Each number is 128 + 24 x the weight over the matrix's rms, rounded and kept within 0 to 255. Layers, rows and columns count from 0.

# layer 2 attention query, 128x128, rms 0.119, rows 18-28,50-59,81-91,113-123, columns 0-127
[[146 134 148 132 114 139 134 115 140 123 129 130 114 128 127 125 138 107 138 147 120 120 133 105 106 115 122 130 135 126 130 129 117 117 126 137 130 124 123 142 143 150 126 140 120 111 129 121 132 141 126 130 139 133 137 126 120 142 136 106 112 126 127 142 111 136 128 121 114 156 121 116 127 119 129 123 150 141 122 121 113 110 124  99 139 124 140 163 123 112 140 141 117 125 132 135 158 121 129 138 131 151  99 111 101 128 134 165 111 142 120 125 140 137 115 121 138 121 150 136 125 115 130 123 128 110 102 102]
 [126 135 134 157 124 129 136 125 120 128 122  99 131 152 129 140 116 127 127 130 139 123 115  99 102 139 122 146 158 127 116 131 122 120 140 131 138 127 113 135 157 149 119 143 153 144 136 147 135 114 143 117 131 124 125 124 129 141 135 116 104 128 130 137 120 130 105 135 125 133 126 106 126 123 107 149 130 144 134 131 141  96 136 100 129 108 144 118 142 155 139 148 125 119 144 121 124 117 107 113 113 122 111 135 104 123 148 135 105 121 118 117 140 120 105 135 129 140 136 131 122 118 140 125 127 147 136 115]
 [126 134 112 120 128 154 105 119 125 145 115 137 119 117 141 128 131 129 128 133 113 120 150 113 156 120 125 132 144 124 123 140 136 125 139 145 121 119 121 138 106 139 127 125 131 120 133 111 107 138 150 141 109 127 118 123 125 136 112 148 135 123 141 115 137 132 115 116 126 122 129 150 141 139 153 131 132 128 154 148 119 134 130 128 135 124 147 134 132 120 130 108 137 135 133 135 140 136 139 126 136 135 131 126 114 117 113 145 122 136 139 127 134 141 116 119 116 117 109 138 123 139 123 119 127 122 113 125]
 [131 107 148 103 137 155 102  96 144 123  95 135 107 112 144 121 136 120 131 141 122 142 141 130 108 129 121 117 127 110 148 148 153 125 137 138 118 119 127 146 132 122 120  94 154 178 112 131 134 145 130 113 119 126 132 143 103 117 120 132 131 136 138 149 119  97 139 140 143 126 142 127 123 118 158 142 135 122 135 120 123 123 122 130 142 118 122 111 143 116 110 132 133 145 115 149 120 126 139 122 131 124 129 137 114 118 143 142 131 129 113 130 122 122 114 145 122 155 116 140  96 143 123 161 145 117 125 118]
 [135 109 150 118 126 146 128 137 146 133 138  90 149 137 144 103 126 135 168 108 131  99 137 147 109 145 137 140 143 140 127 118 133 106 131 130 121 106 122 141 149 170 134 124 163 122 110 127 149 121 153 122 141  89 120 126 132 163 141 111 109 145 115 187 134 124 143 137 155 111 128 102 107 111  93 113 165 162 116 100 139  75 144 124 111 125 133 142 145 125 145 131 140 128 141 144 138 138 128 118 155 161 131 146 144 154 129 158  80 154 119 125 137 121 113 141 134 122 143 121 141 111 150 117  99 139 122 110]
 [110 136 149 150 130 105 136 187 143  96 130 111 113 126 102 152 130 128 137  90 138 126 125 132 123 105 170 109 129 127  95 129 135 120 119 133 133 123  97 110 150 152 124 152 138 105 140 105  96  95 132 146 166 138  93 106 133 141 148 109 116 120  88 149 148 137 153 113 112 141 136 109 114 147  90 110 143 155 101 133 133 121 112  99 132 140 138 134 119 122 157 136 132  98 172 125 132 140 112 157 138 132 134 115 150 151 110  98 123 163 118 149 128 105 102 152 148  99 154 114 153 119 136 129  82 186 135 154]
 [196 105 178 148 130 163 115 108 106 128  93  89 161 119 153  92 142 133 154 103 123  84 154 119 173 101 110  95 139 148  68 172 169 122 140 137 129  74  93 153 147 127  90 148 131 123 182  99 130 158 112 119 107 129 113 152  97 144 144 146 135  87  81 149 126 144 150 127 134 151 110 158 114 188 161 133 149 133 115 157  79  71 126 117 130 148 127 129 123 100 122 113 121 158 117 125 135 137 221  85  82 114 124 146 112  93 160 125  88 129 155 125 148 132 131 146 108 175  94 171  82 139 144 155 118 159 153 100]
 [161  90 151 122  85  97 184  52  48 180 108 156 135  76 138  80 139  66 175 151 130 173 115 119 160 137 119 173 138 155 133 163 130 184 112 144 140  94 120 104 188 117 116 139 109  91 140 106 136 191  90 100  65 145 132  78 154 143 136 134  82 214 132 110 147 147 120 128  85 125 136 149 148  94 152 106 114 140 130  82 139 118  64 106  99 118 109  78  89 163 131 170 135 127 142 138  96 169 118 150 146 114  99 105 116 126 152 149 130 112 165 134 163 123 143 100 120 135 119 121 137  84 131 146 126 128  97 145]
 [140 128 107 117 105 122 184 171 138 133 133 115 157 127 141 110 130 100 219  92 150 101  57  97 100 123 118 134 147 152 164 132  70  96  74 118  92  83 162 123 111 132 132 132 158 102 139  72  66 108 151 216  98 125 145 116 184  75 101 163 152 104  94 132 141 159 113 160 124  80 154 146 128 192  84  61 152 132  96 161 171  98  77 136 134 116 120 154 116 127 132  90 138 104  81 153 103  91 182 153 101 107 104 143 115 131 138 147  76  63  76 110  89 155 182 155 151 138 113 139 176 108 146 148  99 177 161 102]
 [151 139 171 137 116 164  58 126 120 135 151 126 128 127  91 102 143 130 131 165  95 127  87 137 165  85  98 123 136 145 178 101 145 187  88 167 115 148 144 106 146 147  95 122 161 141  83 135  96 143 135 142 148 212 132  92  96 151 127  86 177  92 167 120 122 164  87 124 125  90 142 159 154 151 126 110 116 111 102 206 149 114  96 144 205 106  48 139  89 129 112 125 172 164 105 151 168  83 154 155 165 120 159 145 116 120 133 139 138 192 161 150 155 115 169 138 138  92 122 125  70 135 154  68 147 177 192 166]
 [105 124 159 102 135 123 131 145  81 126 117  92 111 150  87 135 152 120 184 107 174  64 166 150  95 189 105 135 178 146  81 165  87  86  95 116 131 173  94 167 108 131 105  58 100  96  93 141  98  73 122 124 123 104  99  74  89 147 155 135  75 108 153 125 170  91 122  80 122  89 130 146 171  47 134 161  94  96 113 160  61 134  89 127 153 161 138 104 129  85 106 117 175 136 188 160 140 143 140  94 147  97 165 116 152 116 124 205 138 134 147 156 101 122  64 151 117 142 134 125  98 155 141 153  90 135  76  84]
 [112 125 114 124 130 140 146 112 130 143 125 112 112 130 148 138 134 126 116 117 118 123 150 126 114 129 136 115 140 119 134  97 119 124 131 150 125 151 153 153 112 165 155 102 133 149 119 116 138 109  90 125 134 142 118 170 123 118 107 131 142 151 133 123 136 117 117 124 124 159 119 128 131 135 123 126 112 137 137 137 124 136 122 137 119 137  99 138  93 132 122 145 120 112 127 122 131 159 137 140 145 122 127 118 142 121 142 123 160  87 121 144 126 124 140 124  97 129 108  98 143 166 157 129 120 100 126 142]
 [119 133  96 136 138 109 133 108 129 135  71 140 122 147 170 125 120 125  98 126 126 165 141 136 136 121 123 134 111  98 121 109 137 121 106  95 140 140 154 118 105 112 138  80 120 154 149 126 115 125  87 145 149 112 121 128 133 117 121 155 156 112 121 103 115 129 122 144 100 138  96 145 129 147 136 131 122 136 140 149 113 154 140 105 140 127  96 137 115 123 133 122 126 144 122 139 106 133 125 135 131 146 147 129 138 136 135 114 144 110 118 110 129 142 128 123 127 118 112 104 121 134 146 120 135 114 124 142]
 [129 111 184 122 134 146 128 150 157 149 132  99 119 100 161 102  90 138 178 128 132  96 118 119  93 142 129 141 112 121 153 127 134 116 153 140 131 113 138 176 130 154 140 141 129 109 102 168 136 123 134 125 129 118 138 104 145 134 117 133 112 143 134 129 143 109 130 147 149 139 174 120 129 116 106 148 167 146  95  95 113 139 137 133 114 116 143  74 143 153 147 115  98  82 137 130 181 131 127 126 113 117  94 146 121 130 122 160 120 142 105 112 134 118 180 130 130 126 150 135 148 115 144 130 100 150 124 103]
 [136 114 133 136  89 151 124 119 114 127 125 126 118 124 138 145 133 127 144 139 133 123 147 143 114 152 134 137 123 106 147 147 155 119 132 200 122 114  53 132 133 148 130 146 140 130  80 140 135 130 163  96 108 132 156 134 134 128 126 126 106 137 165 143  96 112 123 143 113 131 148 126 128  97 134 146 136 150 173 130 157 120 139 145 136 156 168 151 158 117 145 122 110 111 140 127 143 138 149 107 126 118 101 124 102 111 110 136 131 147 106 121 151 114  74 168 128 128 122 152 128 113 119 133 130 125 116 120]
 [123 123 154 139 112 117 143 114 143 131 147  92 161 129 123 105 132 119 132 106 126 117 135 139 115 136 147 138 125 143 113 116 130 121 133 121 135 118 171 118 151 125 126  94 136 154 112 117 150 105 138 129 145  96 113 116 125 113 145 141 115 146 107 142 148 112 131 110 134 131 124  95 110 113 102 129 116 129 136 112 113 113 154 134 124 135 110 111 129 115 138 154 123 152 109 132 117 167 109 114 137 117 121 136 167 110 124 142 134 124 128 139  97  83 172 126 152 135 140 153 145 127 142 126 119 131 153 130]
 [106 156 115 133 133  79 142 167 135 106 112 132 106 125  99 161 147 122  90  87 149 156 133 134 151 112 149 122 124 136  98 113 107 142 110 126 138 140 145 104 134 121 129 108 123 156 136 105  95 110 105 166 165 155  82 104 113 124 131 122 151 127  96 122 161 149 170 115 131 154 117 100 110 180 105 112 109 100 133 159 125 139 115 110 124 115 106 151  86 101 138 114 133 120 148 117 129 149 133 190 124  87 152 109 159 105 139  95 177 130 129 162  97 124 146 116 131  98 130 119 152 134 137 130  77 158 140 168]
 [170 123 165 153 126 162  98 113 108 125  99 101 139 132 161  71 140 152 146  93 139  82 169 128 169 106 110  96 157 149  88 172 126 120 136 149 126  76  95 150 135 144 104 152 153 119 156  89 127 157 115 116 122 167  93 159  80 129 147 128 129 100  85 148 140 160 142 129 163 153 123 160 124 185 160 132 144 149 129 151  84  93 126 113 122 140 117 136 131 103 118 108  99 159 113 140 155 131 217  89  99 107 109 147 117  82 150 135  99 133 146 123 175 119 130 110 110 161  89 154 101 123 160 120 120 175 157 101]
 [169 100 140 143  72  85 173  85  70 183 109 135 148 100 138  99 151  80 164 155 127 179 122 104 131 143 127 172 143 170 131 143 126 179 126 151 131 104 118 103 168 107 104 155 119  95 119 115 154 198 107 108  77 143 138  79 159 156 135 139  97 210 139  94 146 146 117 135  79 128 128 125 140  95 153 112 106 123 151  98 153 130  72 118  95 122 102  97  77 173 142 150 112 116 146 136  94 161 126 155 142 108  92 102 116 112 159 149 149 122 148 152 134 133 112 107 107 122 106 130 141  76 144 146  96 114 101 156]
 [142 131 117 114 124 143 176 161 141 126 131 130 156 112 132 112 144 100 218  99 137 111  61 110 105 131 118 150 157 162 161 129  87 113  88  97  90 101 145 133 105 130 133 111 157 104 142  74  65  94 171 209  93 114 145 124 185  83  91 174 158  98  98 140 123 140 112 141 126  78 148 166 144 187  89  63 147 125  91 167 152 133  96 146 145 130 128 143 117 134  98  98 129 115  83 133  78  89 181 146 115 127 120 132 104 145 142 139  97  74  79 109  98 133 173 138 140 141 101 137 165 128 122 134 146 169 139 102]
 [159 122 168 124 120 155  83 122 122 131 162 117 139 132 110 115 140 114 117 151  95 124  86 135 150  79  93 117 144 151 183 101 158 179  87 176 137 151 141  98 133 141 102 118 153 118  87 147 111 153 129 122 147 194 146  99 111 171 121  86 162  84 154 122 110 167 106 131 111  82 124 145 172 141 139 104 121 114 128 200 167 104  90 136 211 122  59 162 102 122 112 115 163 146 104 149 152  82 139 166 138 141 177 138 124 115 125 123 118 191 168 165 154 113 139 147 140  91 128 156  68 145 139  69 142 160 183 174]
 [128 100 131 129 156 120 116 143 124 122 150 129 136 148 139 150 140 142 138 132 124 118 134 129 122 114 117 137 105 134 108 107 101 155 145 121 138 122 102  94 117 117 134 161 150 155 123 113 105 134 129 157 178 127 108 149 108 134 150  96 114 115 134 166 121 111 135 144 122 158 123 124  96 143 143 129 129 136 150 129 109 134 129 154 132 128 107 143 109 126 125 131 114  94 126 135 111 114 109 141 131 102 152 107  95  97 113 128 156 127 110 140  94 144 114 127 132 124 108 117 131 144 136 129 125 103 142 152]
 [151 149 112 116 123 137 118 123 123 110 133 120 122 140  92 112  88 139 107 142 124 137 107 146 126 119 133  85 143 142 154 133 148 123 163 141 133 141 145 121 118 115 124 116 127  86 129 150  97 129 131 116 103 133 153 124 102 119 105 124 127 149 125 107 113 149 129 153 148 134 104 116 129 153 127 123 125 134  84 152 152 116 139 106 103 132 106 112 129 157 119 138 134 185 129 116 121 142 166 146 133 109 149 132 165 137 160 119 130 114 161 136 127 126 150 143 121 142 124  91 125 108 138 133 138 116 168 120]
 [134 134 126 107 112 124 107 113 135 106 139 148 124 142 110 135 135 148 137 142  93 139 129 165 147 117 138 117 144 133 114 128 131 122 147 152 132 135 142 124  99 130 124 105 117 105 109 119 104 130 144 134 137 137 138 135 104 116 134 123 150 141 107 142 119 144 145 106 148 147 116 115 101 134 155 117 117 112 133 136 159 113 113 161 115 126 119 133 107 117 113 118 124 173 144 124 130 131 150 152 138 136 159 133 129  91 133 101 122 127 167 169 132 158 135 119 100 117  95  85 135 138 100 136 120 113 142 160]
 [127 106 117 126 142 140 150 107 121 101 136 125 125 134 114 138 165 126 137 122 169 112 146 122 140 124 101 101 112 113 127 121 113 134 119 115 123 122 141 120 135 116 146 145 124 142 140 145 147 134 118 130 147 132 135 166 112 129 141 121 118 125 123 131 111 121 134 140 127 148 115 126 123 142 100 131 113 109  94 114 122 124 134 124 134 103 137 169 118  81 108 139 122 149 110 129 105 128 112 139 117 112 105 105 157 103 134 124 130 151 116 114 110 129 119 132 137 137 141 128  88 115 102 164 156 123 102 123]
 [109 106 128 144 136 137 146 124 122 115 111 136 123 122 172 132 148 135 164 118 153 101 127 105 133 159 106 158 119 127 109 144  94 131 118 102 121 104 115 140 123 146 160 155 155 122 151 146 129 138 108 120 158 118 128 132 169 156 158 104  95 129 158 131 128 132 124 157 125 118 138 125 140 118  97 137 152 150  92 118  79 142 128 126 114 122 152 126 136 120 145 128 146 106 129 146 148 139 137 110 117 158  69 101 125 139 139 152 108 145 101 102 129 117  97 134 122 115 163 100 139 128 155 117 119 119 126 115]
 [134 124 154 121 123 121 107 111 104 147 120  66 153 134 117 103 103 126 118 123  89  86 139 151 116 108 148 114 133 137 137 130 117 115 162 161 161 132 135 132 144 128 101 112 168 117  93 131 154 130 146 105 135 119 120 130 112 133 123 118 126 172 103 170 129 138 155 119 189 118 129  81  98 135 140 119 131 155 135 137 137  82 151 125 137 136 137 117 150 113 144 130 113 163 110 154 119 152 128 131 142 111 147 153 158 123 138 133 113 129 160 126 136 115 134 112 129 136 125 140 107 119 148 107 105 126 155 117]
 [137 157 133 142 119  89 126 167 126 114 114 111 100 126  93 154 107 119  69 117 128 131 118 163 138  84 162 105 156 145 108 133 128 135 142 164 152 131 120 116 137 128  94 119 123 118 130 105  98  94 137 148 149 160  84 134 111 128 134 106 146 143  68 156 147 148 161 106 121 151 136 100  99 175 141  82  96 136 147 169 162 104 118  99 142 127 105 134  88 104 170 123 139 123 157 115 124 140 153 180 134 111 170 126 165 112 149  98 146 131 158 155 136 120 116 140 149 114 114 124 147 139 119 129  89 148 163 175]
 [180 120 190 143 122 160 117 102  94 126 114  88 155 130 153 100 138 121 137 126 130  69 152 123 157 107 105  99 159 164  87 161 138 153 143 151 119  77 109 140 148 119  90 142 135 149 132 107 139 141 105 129 105 135 119 159  78 155 146 119 126  98 110 161 139 159 143 126 141 155 128 129 107 167 181 118 141 142 157 157  90  62 107 121 114 150 138 140 137 102 123 102 126 157 105 133 149 138 217 108 115 126 132 151 121 116 139 152  97 128 167 141 170 122 128 155 116 187  91 165 102 131 137 145 113 151 157 112]
 [162 100 149 138 100 104 169  79  67 174 101 129 136 105 127  90 158  76 153 148 135 177 144 110 144 150 129 172 148 174 139 144 118 180 136 134 139 106 117 124 146 125 115 173 128  88 127  93 137 179 104 127  69 148 125  93 157 141 151 109 102 208 136 105 149 136 126 123 110 129 139 132 145  89 141  82 114 153 114  91 132 109  73 113 105 113 112  74  92 181 156 163 133 112 146 136 110 166 108 165 125 120 107  83 123 135 155 144 138 125 154 146 141 114 103  94 110 137 110 123 139  84 127 137 120 118 107 169]
 [135 133 106  92 116 155 182 153 147 129 108 138 153 130 144 110 146 100 212 102 147 114  58 109 107 125 128 126 139 149 149 128 106 117  69 101  91 109 152 122 107 125 133 124 149 119 140  95  65  93 153 220 106 131 189 116 167  87  91 176 155  94 105 121 111 157 103 160 122  79 163 158 136 184  93  63 144 118 107 150 151 130 107 136 121 130 135 156 131 129 108 106 134 107  86 130  86  83 145 155 106 113 124 148  85 135 133 143  96  77  80 118 101 131 176 159 142 152 119 135 156 119 152 147 132 169 122  93]
 [149 129 167 136 121 167  71 135 116 112 149 128 136 129 113  99 137 123 129 136  95 126  98 119 171  87 100 125 151 137 169 110 115 189  87 142 117 154 142 118 125 147 102 129 154 126  96 138 117 147 129 123 144 192 134  99  89 161 133  98 162  86 166 127 121 148  86 144 118  86 110 136 170 148 123 104 138 104 112 196 141 130  88 142 191 118  69 148 106 115 104 120 145 155  89 144 147  86 150 152 151 132 155 128 129 137 118 126 134 188 151 141 147 128 140 129 135  81 130 129  74 145 154  83 155 164 166 163]
 [143 126 138 113  92 109 109 141 126 141 122  99 124 131 112 149 123 140 134 138 125 104 122 133  97 124 134 160 113 122 107 111 115 132 160 165 128 118 141 142 162 144 102 137 141 137 106 135 153 128 125 148 161 131 142 133 107 114 147 109 139 136 138 157 133 133 137 128 138 138 117 123  78 116 112 122 112 139 121 124 147 139  89 124 134  93 132 132 116 104 109 117 152 135 139 139 133  95 124 135 111  98 104 144  91 136 122 131 134 151 128 149 121 125 119 138 119 130 168 128 138 149 117 129 106 114 132 111]
 [115 129  78 138 152 120  95 148 133 112 123 142 100 124 116 153 150 114  94 109 104 137 142 126 134  94 139 122 129 136  89 104 137 133 116 144 116 119 140 111 102 135 121 136  93 148 162 110 100 132 118 161 129 138 107 161 135 117 125 142 109 127 115 119 128 116 116 138 106 139 142 162 164 133 141 103 135 125 139 133 128 150 136 127 148 140 100 119 102 150 117 112 127 102 129  92 127 119 135 151 135 104 177 122 119  83 122 130 116 117 131 130 112 124 136 126 107 121  84  88 136 118 133 116 112 127 147 141]
 [104 125 107 110 127 112  88 163 121 150  96 116  78 145 129 126 114  89 118 133 105 143 118 124 129 123 131 119 154 139 114 122 146 132 124 135  98 146 140 135  90 115 134 142 133 138 150 118 124 134 112 152 136 110 114 134 118 102  92 183 150  97  90 104 108 133 115 141 109 125 131 163 155 171 150 115 105 118 153 140 135 154 122 120 149 131 121 128 108 126 130 120 108  97 117 131 105 113 105 133 132 115 144 125 125 129 113 127 141 121 125 124 123 137 143 124  96 103  79 130 120 130 157 120 141 127 151 134]
 [104 141 119 155 121  96 159 114 119 103 130 138 152 129 120 154 134 139 117 115 152 149 120 129 121 122 144 106 133 121 135 117 122 142 117 123 140 130 103 109 154 110 112 117 122 161 138 114 114 134 125 131 123 121 128 127 119 132 159 113 120 128 117 111 142 122 120 124 129 139 107 126 114 149 117 128 112 127 122 138 131 141 114 137 114 117 118 128 128 142 120 144 123 154 125 128 127 127 118 142 116 112 142 117 125  96 150 120 135 145 119 130 124 137 137 131 135 133 147 135 131 125 132 151 130 120 137 139]
 [124 123 127  94 120 160 124  94 115 136 129 120 135 122 139 138 131 135 145 118 138 107 137 111 112 131 121 146 113  96 148 135 130 109 137 162 151 130 117 136 161 168 122 131 125 112  90 160 139 145 128 106 142 113 151 126 135 140 126 107  99 163 162 155 101 113 127 121 117 117 119  92 117  94 114 166 142 142 113 123 127  93 130 128 104 126 142 129 136 129 141 132 145 113 152 139 121 131 153 115 139 148  75 163 102 124 138 135 120 154 128 104 128 133  77 128 143 134 154 127 120 135 127 128  96 133  83 120]
 [109 148  86 140 147  92 154 163 116 100 132 131 168 118 101 146 145 121 104  96 132 127 135 142 163 124 146  88 124 176 126  91 118 128  99 117 127 121 109  99 101  88 140 140 146 136 173  93 120 102 152 151 109 127 107 145 135 121 140 140 142 114  92 107 149 158 136 136 133 142 138 126 131 154 120  77 100 113 153 153 145 142 146 133 164 155  98 142 119  99 120 140 153 158 116 128 128 136  95 161 124  96 159  92 162  99 128 115 119 118 133 153 112 110 140 117 119 134 118 127 145 122 124 118 135 138 172 133]
 [119 148 110 149 158 113 128 173 130  94 129 110 132 112  83 146 145 138 102 107 118 121 121 131 157 104 152  81 158 152 102 114 106 136  97 123 127 140 133 124 103 115 132 127 123 141 171 101 104 110 153 155 143 144 104 122 131 132 142 133 149 107  80 120 152 145 150 107 117 131 121 133 142 165 130  93  93 101 128 157 136 127 126 110 162 157  96 156  98 103 149 125 116 124 121  94 127 146 115 181 130 105 149  90 169 110 125 104 145 123 122 157 117 106 130 111 153 127 114 136 142 133 117 115 132 154 155 151]
 [158  93 175 147 127 161 132 101 109 128  96 105 140 148 158  95 137 134 146 107 128  77 147 120 173 110 119 103 155 152  83 151 126 120 146 139 115  73  89 156 118 140 117 149 147 121 141  89 140 149 106 116 119 138 107 172 106 143 151 127 131  86  88 151 129 140 148 131 160 156 136 145 146 180 152 143 121 135 120 140  97 111 115 119 132 142 112 133 130  89 128 103 102 142  99 116 143 129 175 107  98 120 108 164 128 116 156 132 121 130 155 136 165 126 138 124 116 156 113 151  77 151 138 149 137 151 152 110]
 [140 111 141 127  98 101 184  72  59 163 106 153 145  97 130  86 157  75 156 134 133 169 139 118 145 128 123 162 143 161 127 154 123 167 108 130 139 108 116 100 148 124 124 139 106 102 141 115 147 177  90 106  69 136 133  91 158 149 122 132 106 189 134  87 132 139  98 136 101 126 136 146 161  98 149  97 117 127 133 110 130 105  80 123  91 127 112  87  98 148 137 152 126 105 130 149 102 148 109 165 130 113  94  98 118 140 165 129 160 117 158 137 128 144 126 102 117 128 113 125 137  87 132 133 121 119 119 146]
 [142 140 118  92 118 145 170 138 130 127 130 127 139 125 146 124 132  97 194  91 157 115  82 124 112 139 111 150 136 152 141 130 113 106  81  99  98 104 136 112 105 129 144 117 158 139 135  79  80  85 155 193  78 135 152 130 160 101 111 162 143 108 116 135 120 134  86 154 102  72 162 158 145 164 102  75 142 127 105 158 151 110 102 133 157 140 156 151 147 120  95 104 131 107  97 141  95  92 176 146  87 125 132 140 113 155 129 151  87  90  86 117 106 152 155 164 130 156  90 124 143 107 121 144 128 169 142 106]
 [140 133 160 132 125 159  92 129 120 128 132 132 118 136 110 108 146 119 146 147  99 124  92 116 163  88 111 122 152 134 167 121 153 163  92 179 129 152 141 106 129 148 109 122 154 117  96 135 103 141 145 131 154 181 142  99 120 165 130  88 155  97 151 121 120 173 106 138 109  97 111 120 148 141 135 111 117 126 123 194 158 110 102 134 188 128  55 144  98 127 130 120 167 147 121 143 151 105 145 143 146 127 149 140 116 111 137 133 114 173 157 156 136 116 138 143 130  88 124 145  85 130 148  87 142 153 164 159]]
# layer 2 attention key, 32x128, rms 0.111, rows 17-27, columns 0-127
[[113 123 126 137 136 143 113 152 143 126 118  95 119 116 129 133 136 131 129 113 123 121 133 125 121 134 143 126 139 134 124 128 113 135 135 122 121 128 128 132 136 138 122 108 141 117 125 119 127 129 118 147 130 129 141 111 134 140 140 119 114 135 122 126 142 137 127 124 161 126 135 115 127 134 108 120 135 150 114 130 131 122 139 126 110 116 130 110 113 113 137 134 121 124 135 139 123 145 135 131 131 121 118 128 134 119 135 117  98 132 133 124 135 122 125 130 119 143 147 115 140 125 124 129 111 137 120 133]
 [124 137 137 132 125 110 139 121 112 127 127 135 137 134 135 113 114 130 123 137 133 133 118 122 150 124 116 134 125 132 137 121 129 128 126 132 131 129 121 125 122 113 128 140 117 137 128 135 134 122 142 113 125 122 113 141 129 123 131 125 143 122 130 125 108 117 132 131 117 137 119 143 124 128 123 133 120 106 151 127 124 139 128 136 137 131 128 152 132 135 119 114 108 130 105 111 125 124 120 124 113 137 123 127 130 137 114 137 145 129 122 141 127 135 115 119 134 133 119 150 105 129 121 130 143 111 123 114]
 [127 132 133 133 138 129 141 125 120 122 118 131 149 123 116 134 108 130 137 130 130 124 113 123 149 111 114 124 118 124 143 123 142 124 131 127 134 140 124 127 134 118 130 135 127 123 120 134 137 113 151 108 113 123 110 151 128 126 124 136 121 127 132 130 132 100 124 109 138 121 129 149 132 124 120 130 114 121 126 118 145 134 127 145 136 133 121 143 150 142 123 113 128 124 119 105 113 117 120 109  94 132 131 114 122 112 122 122 146 126 122 149 131 135 118 127 138 135 123 158 106 125  99 116 140 123 125 116]
 [122 136 136 115 123 139 132 138 131 133 118 113 128 130 122 123 133 124 117 114 138 128 138 134 133 138 140 121 137 135 125 120 117 138 138 128 129 139 127 128 132 132 114 127 116 135 139 115 123 137 125 137 136 132 151 127 131 127 130 124 130 125 126 129 136 128 129 125 142 125 140 114 142 135 131 125 127 131 131 127 137 137 127 122 131 141 124 117 139 131 109 138 131 121 129 110 134 119 127 138 149 117 139 127 105 125 133 125 129 129 137 121 133 136 138 121 122 129 119 118 130 137 132 132 119 139 133 116]
 [105 124 128 138 125 149 106 125 159 134 118 107 111 124 139 117 122 123 143 109 132 134 127 137 130 130 141 155 135 128 107 120 147 122 154 114 124 126 136 133 118 154 109 138 122 133 114 133 106 148 121 135 134 138 120 129 132 138 138 133 100 147 117 118 141 124 120 147 151 126 142 110 134 118 134 145 143 146 111 120 118 155 128 128 131 136 133  98 139 139 138 137 140 132 138 141 134 146 139 132 137 120 123 145 113 119 140 148 104 142 137 121 145 118 146 154 122 132 131 113 108 145 135 133 106 151 118 104]
 [154 127 126 106 136 116 153 131 102 129 127 165 150 123 128 157 148 142 122 146 118 117 131 113 125 106 113 101 120 131 147 137 118 127  99 122 123 134 125 114 138 124 154 109 147 112 137 110 145 112 123 121 116 125 150 122 138 115 115 125 155 103 148 120 113 143 134 127 103 127 115 147 126 139 125 109 112 123 129 132 138  98 122 126 119 115 115 142 116 117 124 117 131 116 146 101 139 124 116 149 124 139 130 106 137 138 123 101 156 126 111 141 106 135 113  87 147 120 143 140 168 112 115 129 150 132 142 163]
 [154 125 144 158 121 117 128 125 132 106 145 121 146 108  85 130 146 126 106 143 147  79  99 137  98 111  96 106 118 151 114 117 137 101 104 147 171 102 125 138 162 119 152 106 116 142 130 145 171 116 152 150 153 113  99 121 135 160 128 137 156 123 119 172 138 136 136  84 152 137 106  83 106  84 104  65 123 115  88 124 155 134 160  99 143 107 141 153 111 117 153 142 147 123 121  96  94 103 116 146 107 133 137 117 164 101 106  96 103 117 129 142  90  99 101 106 151 137 124 142  85  99  95  83 121 133 112 160]
 [ 70  78 146 147 107 108 191 125 150 157 127 128 139 120  76 113 143  77 140 126 110 104 151 152 131 124  82 129 126 129 103 109 106 124 159  84 137 119 117 154 167 127  61 172 132 160 148 122 127 154 153 165 121 131 122 105 151 154 136 111 158 132 150 144 108  97  77  92 151 128 152 189 161 169 116 176 118 151 161 116 143 167 133 132 134 137 130 147 134 134 169 131  98 122 151  88 119 122 154  92 145 104 126 191 113 107 155  85 130 131 210  99  59 138 142 192 141 106 138 107  83 188 118 154 104  93  88  99]
 [116 155 117 132 143 185 187 105  74 147 117 168 127  82 128 106 176 136 162 161 140 120 144  77 177  99 144 147 113 104 141 204 104 111  87 143 119 147  85  58 137 159 134 142  68 145 168 159 113  98  91 144 145 110 105 108 156 136  93 146 146 120  82 133 182 166 124  88 176 112 124 151 117 101 160  95 204 129 167 135 111 136  88 177  78 100 166 105 159 137 117 174 117 136 104 136 137 151 146 159 140 140 116 118 109 115 126 163 175  95 189 116 163 139 108 145 118 116 105 107 148 178 106 128 119 157  85 143]
 [103 101 128 170  87  49 154 145 105 138  87 121 136  88 140 154 140 137 159 129 108 104 178  90 167 111 111 159 162 146 157 117 118  88 131 122 132  60 171 139  88 168 175  99 129 117 202  91 149 101 172 161 141 197 130 152 100  77  94 129 141 137 112 176 140 134 130 167 112  70 147 114  92 128 130 156 129 140 170 158 155  86 122 125 129 144 175 188 149 107 156 132 143  76 102 182 174 169 152 163 123 125 159 124 168  85 105 119 119 178 116 113 119 139 134 170 120 177 120 143  96  41 107 153 106 160 161 190]
 [155 150 144 142  91 100 117 126 137 147 165 151  86  93  94 115 213 160 123 133  88  72 115 135 153 141 102 129 145  97  96 136 142 104 136 154  94 188  93 104 143 194 151 121 190 143 124 120  96 153 135 124 115 115 119 157 130 113 147 118 133 174 165 160 131  81 146 101  92  94 130 127 118 121 106 102 101 114 115 154 123 125 132 249 219 153 121 140 102 175 142 180 149 162 134 162 121 138 133 163 192 157 128 117 156 110 139 167  65 105 156 155 140 136 125  99 155 149 156 173 143 142 182 188 133 111  83 120]]